python train.py --n_layer=19 --d_model=64 --n_head=2 --n_kv_head=2 --head_dim=32 --d_mlp=192 --vocab_size=2048 --activation="swiglu" --norm="layernorm" --norm_place="pre" --norm_eps=1e-05 --positions="rope" --rope_base=1020.0 --rope_fraction=0.5 --qk_norm=true --attn_scale=0.177 --bias="none" --tie_embeddings=false --parallel_block=false --extras=["local attention windows", "value embeddings", "learned residual scales", "skips across layers"] --init="normal" --init_std_qkv=0.0625 --init_std_o=0.0 --init_std_up=0.0625 --init_std_down=0.0 --optimizer="adamw" --lr=0.00563 --beta1=0.9 --beta2=0.95 --weight_decay=0.037 --lr_head=0.00791 --warmup_steps=377 --schedule="wsd" --decay_fraction=0.386 --decay_shape="cos" --final_lr_fraction=0.0 --batch_tokens=16384 --seq_len=256 --doc_mask=true --train_tokens=83330000 --steps=5087 --dataset="wikipedia_en"
Each number is 128 + 32 x the weight over its row's rms, rounded and kept within 0 to 255. Layers, rows and columns count from 0. Numbers have three digits each. The size before them is the row's rms in percent of the matrix's.

# layer 4 attention query, 64x64, rms 0.305, rows 0-63, columns 32-63
055:100144119122118131164114120126111121084134110162168134109124140207087092134089144095121147164120
085:143141107115119105136127134085173166160109054140108105139181111123101106117131117145155101029114
052:137166140106134103133163161068179156134061105142122137144160084096117100122124133139108158045069
084:115097151183141126102142105162098131142147166093147123097050119127159143168135107107063148222119
072:146111090112090122157134143112127151108123132122119151093089117185119113129145096104092114235196
088:106174095107122103163117144130155188121127092173101136170187104139071110069097169134196108058171
085:118090159133119134079136153166142080126146155115175116082078137120180164183121106131080148187114
080:068162096087131138147110136161173182118144167149124142109179122116059128124073165148117118127153
085:159097125110145178126056103117080068083139116101158095097082123178164134146191087126135152130103
096:136140084132135165153097085090117104124105107149137109114105110230171110098185060094155129097117
120:148163126180106121116143126138112124140182154099144139135101131080122130120118178166126149133102
077:106083083155106108026090142158182144133147157190163128106090157150195152136164144131101098146138
147:161138087156180107127117076113141124158183138147179158112081093124140171129137139105136113057070
102:108150151109095094081131103142161138120152119132118075133173121136129144110170120101085082105099
094:114157161106104163106125102122135137164112133111151109161101157092109111124061160144148141126077
094:133154193130125126146133167103093145190064165085125110140135082103135159097081084126143126226164
100:084145080175133174120100065109202117154178175170160122124117075100141184108149088156156120121137
099:131137150112110169137110119118106152114133107099126143142133134126116120138107163134134157119160
089:140124118127134106053124180054137148124149114208115070103163088121150166092176108115157118115102
159:117075122117092108113149168113137143108094129136073091170156143151133125121133093127111115172147
100:129182126156198153160159101074079132186042102141129119157174104080091071176104117162129103139117
124:087154165141131172071088131157125099125111121158109112125180128128092103153105112217094159136179
141:109139193079106159133130133190087128100101138092108126143182154128133102129076143156118176143122
085:159176088144157112158096165110109107092105113131140148139095154203147112065086093103106174140193
094:098097135138151175207134083140108106145160150079172146128083077151109185107133134128130099157114
082:127121095098126133093100164100130114111070098210139084109108102187126128173179131171091135115122
082:092127174137130093087128103188167124132193136101139119105123149102117152112119156143106102113091
111:103175149088172083149076164119121122138087114119142157164144179087081186135132144098170142141132
100:104118162119131166101094105151150146075169135112114118131109093166092247138122120076144106096103
097:108085141125124107076155122117176130180137153155076128144159147041135110124175122123139090188132
104:108101067083135124100091140163218155108150167214087133144174147119145178157118138116102149123094
097:153159096163158108146115114096159106132155158144191120122074118121129184133146120176156125092117
085:154063119140105144097087131159055142106072152136144171135116131169112087139136114190093167133143
090:119184167153134091154155151142153167136163112079157137131079075102138147168134177160120121160081
070:147102067149130075128081189189083137084106138171174137085159152136164115133101128163114186106111
079:116155127118131071151168178152132148141175128094158160166085084113123144176105203142114089173101
072:084201168114095137125166074117175094103164104133122120195085106112089153120141148146121137093121
084:160113104163118175134081080131110081092107128142144112102147137172114102089152088157139147035102
078:085166162116110084135184138145151151171160165124117154192078137083077130122077171103128043174122
088:184176140124126180143111045134108082093132137118094122116088115107113112131166105177154094085068
086:121080154098129137148119145060150108132119110116144133154127087092181136155197102149108218107122
093:157077124140145168138082124137082139093115096140159128065156086191199129137155077115161166099121
130:149082114085144143121133145157107091152082093088166106143132090160173093200114083153116120170120
087:124112212096097158152153081130173119109093147112087174199155161069121117116118120120161132119168
127:133151116061156153133137153102107099091090133111164125181118126159126123187142122144102108206114
106:105132130106171106127166176140121155100155080107105136152160036129206157137174113115127153174068
105:148122159109159158143129110118078125102153110106075129073145094103164189035174159105099125143056
110:172102130179105107113156145171165199196125145118134112102138139079141094176154141104152137104071
130:149111106122172140177138172122095191136171107109144149162160046137182147106177147114047114127038
103:176082151167109087194101127168131087146155157158158140132081119132114152130134132128136119056130
089:131080128127146188113132105057117163175100171167150127157142148095131112081123158080100117122116
161:105154138081146127104136141087112054062105106059137121148126121156124119184094095166156100222188
081:092171194126107168117161095135153100107101111131103099131184148177104068106046162107151145147143
146:150095107166118101102156182120148214200150123134103136117128105102198117113174151096112085134031
120:111145125128120155139128099175108068091143112114156138094128127161051150144100094142134149066192
080:149077142191133098180141180096095110157166115096131169152126129118164170109172193173099167082099
088:127120143125122136141082131147052136050176105093109162112127107139188178098162155156143132142133
097:114070080103153106120133172158123144165139117156145151110084045126163195120169097032095115147126
094:118133094158119128108198063141126172176146120081070142087127138168090078051088136101137115130120
084:098104181161073167120175102110095119157156134074111129134113146132111067077113142175120167131098
097:132180110207130017150111111180147133098178093109084132096139067155106116114135122160152124082118
077:102155137085132117103085130165109172100179146147145131088094149189167174112101131053137141158164
117:148139122142103118132152140074162140117107150084113105124109116154117123166130140197147088220111
107:140185123129084143101168122093163132127077152125115090115104161174100111194116147159173094157137
# layer 4 attention key, 64x64, rms 0.277, rows 0-63, columns 32-63
093:068102126169107122134160159170111172127087198098168108161137120099149116163119157110092129151164
109:130108114178100057111111127130148157128150128162154128121148095093159151128151089076136023122131
098:155151139089146128102088119131149092138130078101088138111113083183132139071138135170161129101053
110:100109160138119114135141140181075138106118163102146094145165142166158111173107157188104193139151
084:067134138175166179138109084123194159121113139158087157115162144102098142149085109168135146157148
105:155206101134089154130163102095183080133184144152136153086042139135059120111149120097112083094100
103:093129162146150119092134164142102157102125112122121063154169125122150157186110140161122163174148
069:170183136154079156116159095118163139139151135149099166117062136095054124142111165118178080106167
104:132073095109202131143040079156123115091098098198127110113175091162208158117165105073156133142091
079:123081096114163125122095085145100113129154133156163172100117145124185132135114190151100136086086
138:113162171132174104153128122146112151126150145072125143149135145097077156077080170132052154117117
107:122139126099159159172064156123177141090110113177117062082102086226130159120139064116133123171144
094:177132145088151135150139167049083079116154111139158138168076114112094133139144084134168134142149
102:155132183119177135136137097064145116164094114114132147079134135175125136081175065093162168115067
107:152173158144179056142128123190121126110165148093159112119168147089106143131149211069114118125126
100:161185132126142155147122066194099164147150167046072136092191115129167096129118174112078123102096
121:092181130111128138140121136115146139103116136159169104142094142217023137143086173158131115123196
101:104136119141143083124108120163150167103137159137090167132149166060121127086133171058118118115144
129:119056188156125086120150133075173109131089066129163127152150160134119146128145078145158120161116
119:111085133149064154081134131121158140102060121157167078100115167190131115151137119110185122161152
102:147135084129129097121141121063052163159139144091139098170142110125107080136132135114114118119100
106:114086136128117119080141112129151144146114144099138101080129183171061154127131181091134102176144
129:169107162154134105064105122196119092146114162068090164107136133109177126142157173091101098137116
088:138072135125100101118103175153166109137160136095131193073132159107167135166124143098145179102079
089:107169074095156103106145143142086147109152161117138185185114147106134130082120152118212163088129
120:144043130090103144075144145069123107128098088110126131121144197124158079154134095149203133155144
085:145157140113132190118140117180120104094124119175089070101114082160120163177109102142146136121152
089:151127067131181137167143120170141085114179121178130166153128085099095091106171189105065150141081
094:078091096112128073119133122145167139113114160182153195143146151101095125063145186120164100136155
092:082152160146137161176122106132141148112119086128111078136153043201095154141130092145131139096102
102:101136164117120144102121156129179055141135129137128095106095120151082124133164136151099122149166
104:107126128129166141167113137113142139113153131131125169158140159100064130176069174159127114130186
108:164129121108128126135139138042170059140139082177094112119158120144085086178133035090132115167132
091:137092109137123150106070086144069158105122136129106183096100112111135105059175137121137175098136
083:165151111145160196099093097066104070103148088140093114101161082184068133159129094084102107127143
105:120127141174102168107099101183113184078145140118139169115117135085137156084129222160139170090119
099:102126129120134127069151159110110121173157165106147157153111195101136129136063159117100119193153
103:108121115091157119148106142090159080094114090159109112117141091193101141202178063131150117152172
117:107120167126076144102207137157131166139125164049122173158116179061135089113076158136117153125115
079:182149128143134166141135128103107062185071107129097145128150131134089067151162069142133101131154
087:195164116123150123096090162090115108088065083164162082157156131148108153148148071076161116128137
146:133121054117162144135055121096126100100078084181166129090135107185159133159154107120126124147091
088:158100115118205140099131135103133144146129090155119076149176124113169197145129105115081092204082
116:115122148136081106138155148140124150158159198053139157162104167095125062137077148119074116127107
091:168109157108184111210092108082127130148115137096070122092090096080167084089173087110127123144104
086:138156167093193091121080102135152123149124159110114107110128096077172195143183138148092133120101
089:151152110164126117089098130145147104157120164089111149136190143140062169156148169163159128123140
076:195147150123124134049142146156125171067105106182149131077112141128154136162123126127071180157116
099:206152133123166118147086130105136114137076126108087117056094076112168109143166144152143183137101
084:088143097134103183110120103137127108166143091123115170117159149154089064157135168123174160129093
079:141158113148083125140171122104141103175091104154126118161119133171139059071136083157145122119111
095:072132139120121118143161118113183110142122200106144158175122121098040180133095139153141086160142
084:111105132130108121099174150145136078123073153056189131133116173135128071133097110156096156157106
077:128160070156112138126103133129142204075123170125167102168154111159127105167163118183085151130156
114:119099178065191141155110094103111125184108119098060131080142110074149150130167121094126120186092
096:111183152170116150090074116121129130056125100142198117113118131155123132147137110114172188087096
099:059172130145140144175090125135152064099123120167159147101144104125103175148122209160114135119105
107:090125053110127092135078121144134188152123112152131092164186118182150134131099167139152102156095
101:136074163129095154114195191103161138127081186076154125128119134140111158114100111128121128142127
098:132152236129131146111156184104152038150071161130136079118094134100153112162168086114118159121112
091:105120138129166156129153107166105182128158114106145167072140119126105175154101188143166142063173
081:101104059099069123115134128160129101115105070157150143104094136157126142139116155121101130134107
098:163131149192132194062161112101120120113133188111146128090079154132085171104159113170126143162113
090:166092153127148125147102133122108187103117162096150139094063159095182148109183070176078154144151
# layer 4 attention value, 64x64, rms 0.251, rows 0-31, columns 32-63
099:128114149173118151179163173115105136126122152082113176166138131107146075109101147216056128073107
097:106149145181137212122156059123068129081117118135039115108138158115139112137134137132071186107115
091:153121162095122196091097108155094127055142149161140144148098065083121141121150150090174161146107
103:133150106112148091122135120120119123221136143162144123104101111116111086059144104080140128156101
094:119123083133162193101124138107147146094142080171133108103166154150135150168077134071066180132164
080:074127081119122127192143113120121107098115188145071156151128164116124113145136155214075166121179
095:140113186136105173097128074107111133137142084123119098047118142149122128112183109084176157147057
087:209117086122142097132111093131117138189132090185153129092145137158107149098138136041156147124099
098:031118072188116122099163148156145147144140121088127131104166184122136141154112107176041125102168
085:103115080194106187087134160132124157111185083138178135076152076129142132130114127195080113060116
076:165125078086119100124097127134093165179119115110118144051146153124181106151135157175125156164143
094:169151081116111112184115122124156092111121190116160147169103142138096104132109163220124163151125
112:117130045117181101095095141109163150082131117182135121117178148122130179172089161114148136146136
097:130175121129140063101109121120138124207143113125135135127134118120092129145126115079163073162087
096:128136058091161115160126181069154179137111079135147131160180112125123126152060125114126071133137
105:101115090126120198126114133169124112011152152127138129097166102177120145093096150171065138096126
087:069146055154162093183116099094143112181131143125088158112169158147144141143127149140090152127110
091:137066156092071122145111119166144104118105173097086142173119188120157146171192145160042151125124
103:083163160104120112105112164142162093163135141126137133154141100112126159152127131141194101121172
092:122151122123131035151120141104156078226137141113123130086116190139095143117145115129189088186119
098:117143126132131118156135074169132139080135202160134160140054081091119115139126180183121154112127
073:126101123073117105177099133142175181133130171111202155128095192085129149176087156126136102153108
085:113142150140072114153148157162125120098110165093118131191115144126097108189128153177121110086197
092:140094133072093123202159169117161135139102190089086153158124141109124103140137120130040113136169
086:169126160122142097123149100163115087178103116075113096092126120105120143124197090066185064169123
079:118134019137198137094112135121095093111144161156140131117208124158120142102093164124130200093154
096:136066157110090115143158209148158137065110136130128146117099160120114136129142111100071108105126
089:142193099089103077150115137126161135197134168146178176145131130101070106125121145079219086115176
064:115159169074036101109087159139154131116132155064143125124092109122115119132161104160193129168127
105:192107173125111176132114080101136135181127125182087130119114094109151110111210113065126157186054
124:138072177121098199090132104166139116033118132128096136092096099135148153117163122119074219128156
104:084096124162154105151154090125106137169133125102038129082163143115141107113143118056055176136122
# layer 4 attention output (transposed), 64x64, rms 0.265, rows 0-31, columns 32-63
094:120115126128141132090113107162130133154125068151121140105150158117112127131131117063150103126093
091:154138111160129101050173152083139077138095095142234111115144090117140124127148112098195131091136
090:113144093125101191104112170126138119140137090174166068126121137102171130165065182107139101110103
089:098119138128094088162109188160144154167131133139099090159143102169189147139091111175085144184188
068:096161188087125168088213121150153149095159115083117134126120125085140125069134104129154120161127
096:136121096166109112095151141189117159137116136162169074075141100121015144134116141083175088138129
087:097176074126121104191187145139117070116199129153083140200133101112143130108143163140134123185096
086:100135172098146160143184141179101151098085178114103151115111134068133176132087122148136150132168
095:130134103076126119123168111143130137127113120131162158142129086150079111117122066136172114185194
083:094188132083126122183137142069107111132134204127148137158110160119093092130097111069183124159056
091:093121140193171153120131166207110127115067181118106119062144161112160162121161115085129138109155
098:126137050172115141105104119187140154122122094095076120126124109124145089172099157137142116139109
092:110149100104118173092182125143133120150137084160095204137094113110071115106164085155124103181131
091:080161200122112148183107139166111137133101163169104170132086130181140096117138130163076149064130
108:161122201093122154153048116117113152113101117160110166108086156062108094111178135105112137138097
105:167065148100128105095146126146168117152058086099165061110159126117170082162099126105092068156121
089:099057137123158067095149129183096115107155115169171072068136077123070138138118150109107123151167
092:057085100157172091180095141150103201100133130115119077115178087070108117149137139129158115133143
087:126150140134136112143133137149102161097144160154147158100140096222027111088076107110125108129170
078:131140125173057084085074103127120108147168177116115092151083113190105120158178140186063125105144
098:145127097156127175100175115166145134080111105160139099122149137212138143109122110155142137126098
089:097098106104134168063101161133110122076111133177068124117145182032154110164147151150127183115122
106:150144065096209142105133075178117129129138100150123112116192092111079145144117101073158124140131
085:101100080108155163113123133181105185151100120156074092084119149053098141172132185097144119130139
087:108141142120155104128144155124133106101115163149083137163109090138149130141125093161121182048173
086:100072189078086164120165128193142157112085123100177107096104142153148153156116083111146067161193
097:127148101119172140108063119090143087090109073070120134108188092080173134145119149139141127122092
089:147121161058121123139115157215084129054144154167113121135107157127105151140143149107114163123132
074:111137094134201065111057138148049097083110134134160103105129112141158101161140151108115137108107
076:084132082145105131175085159129065131146138141125112130106115144111198138083179113198122089091097
100:123167042124104161123169159128104082126117114136124079074223086119155180150113140143130072163114
075:104090113154129103107168121186159120103085101129171086137168097093131176150161082141162107159174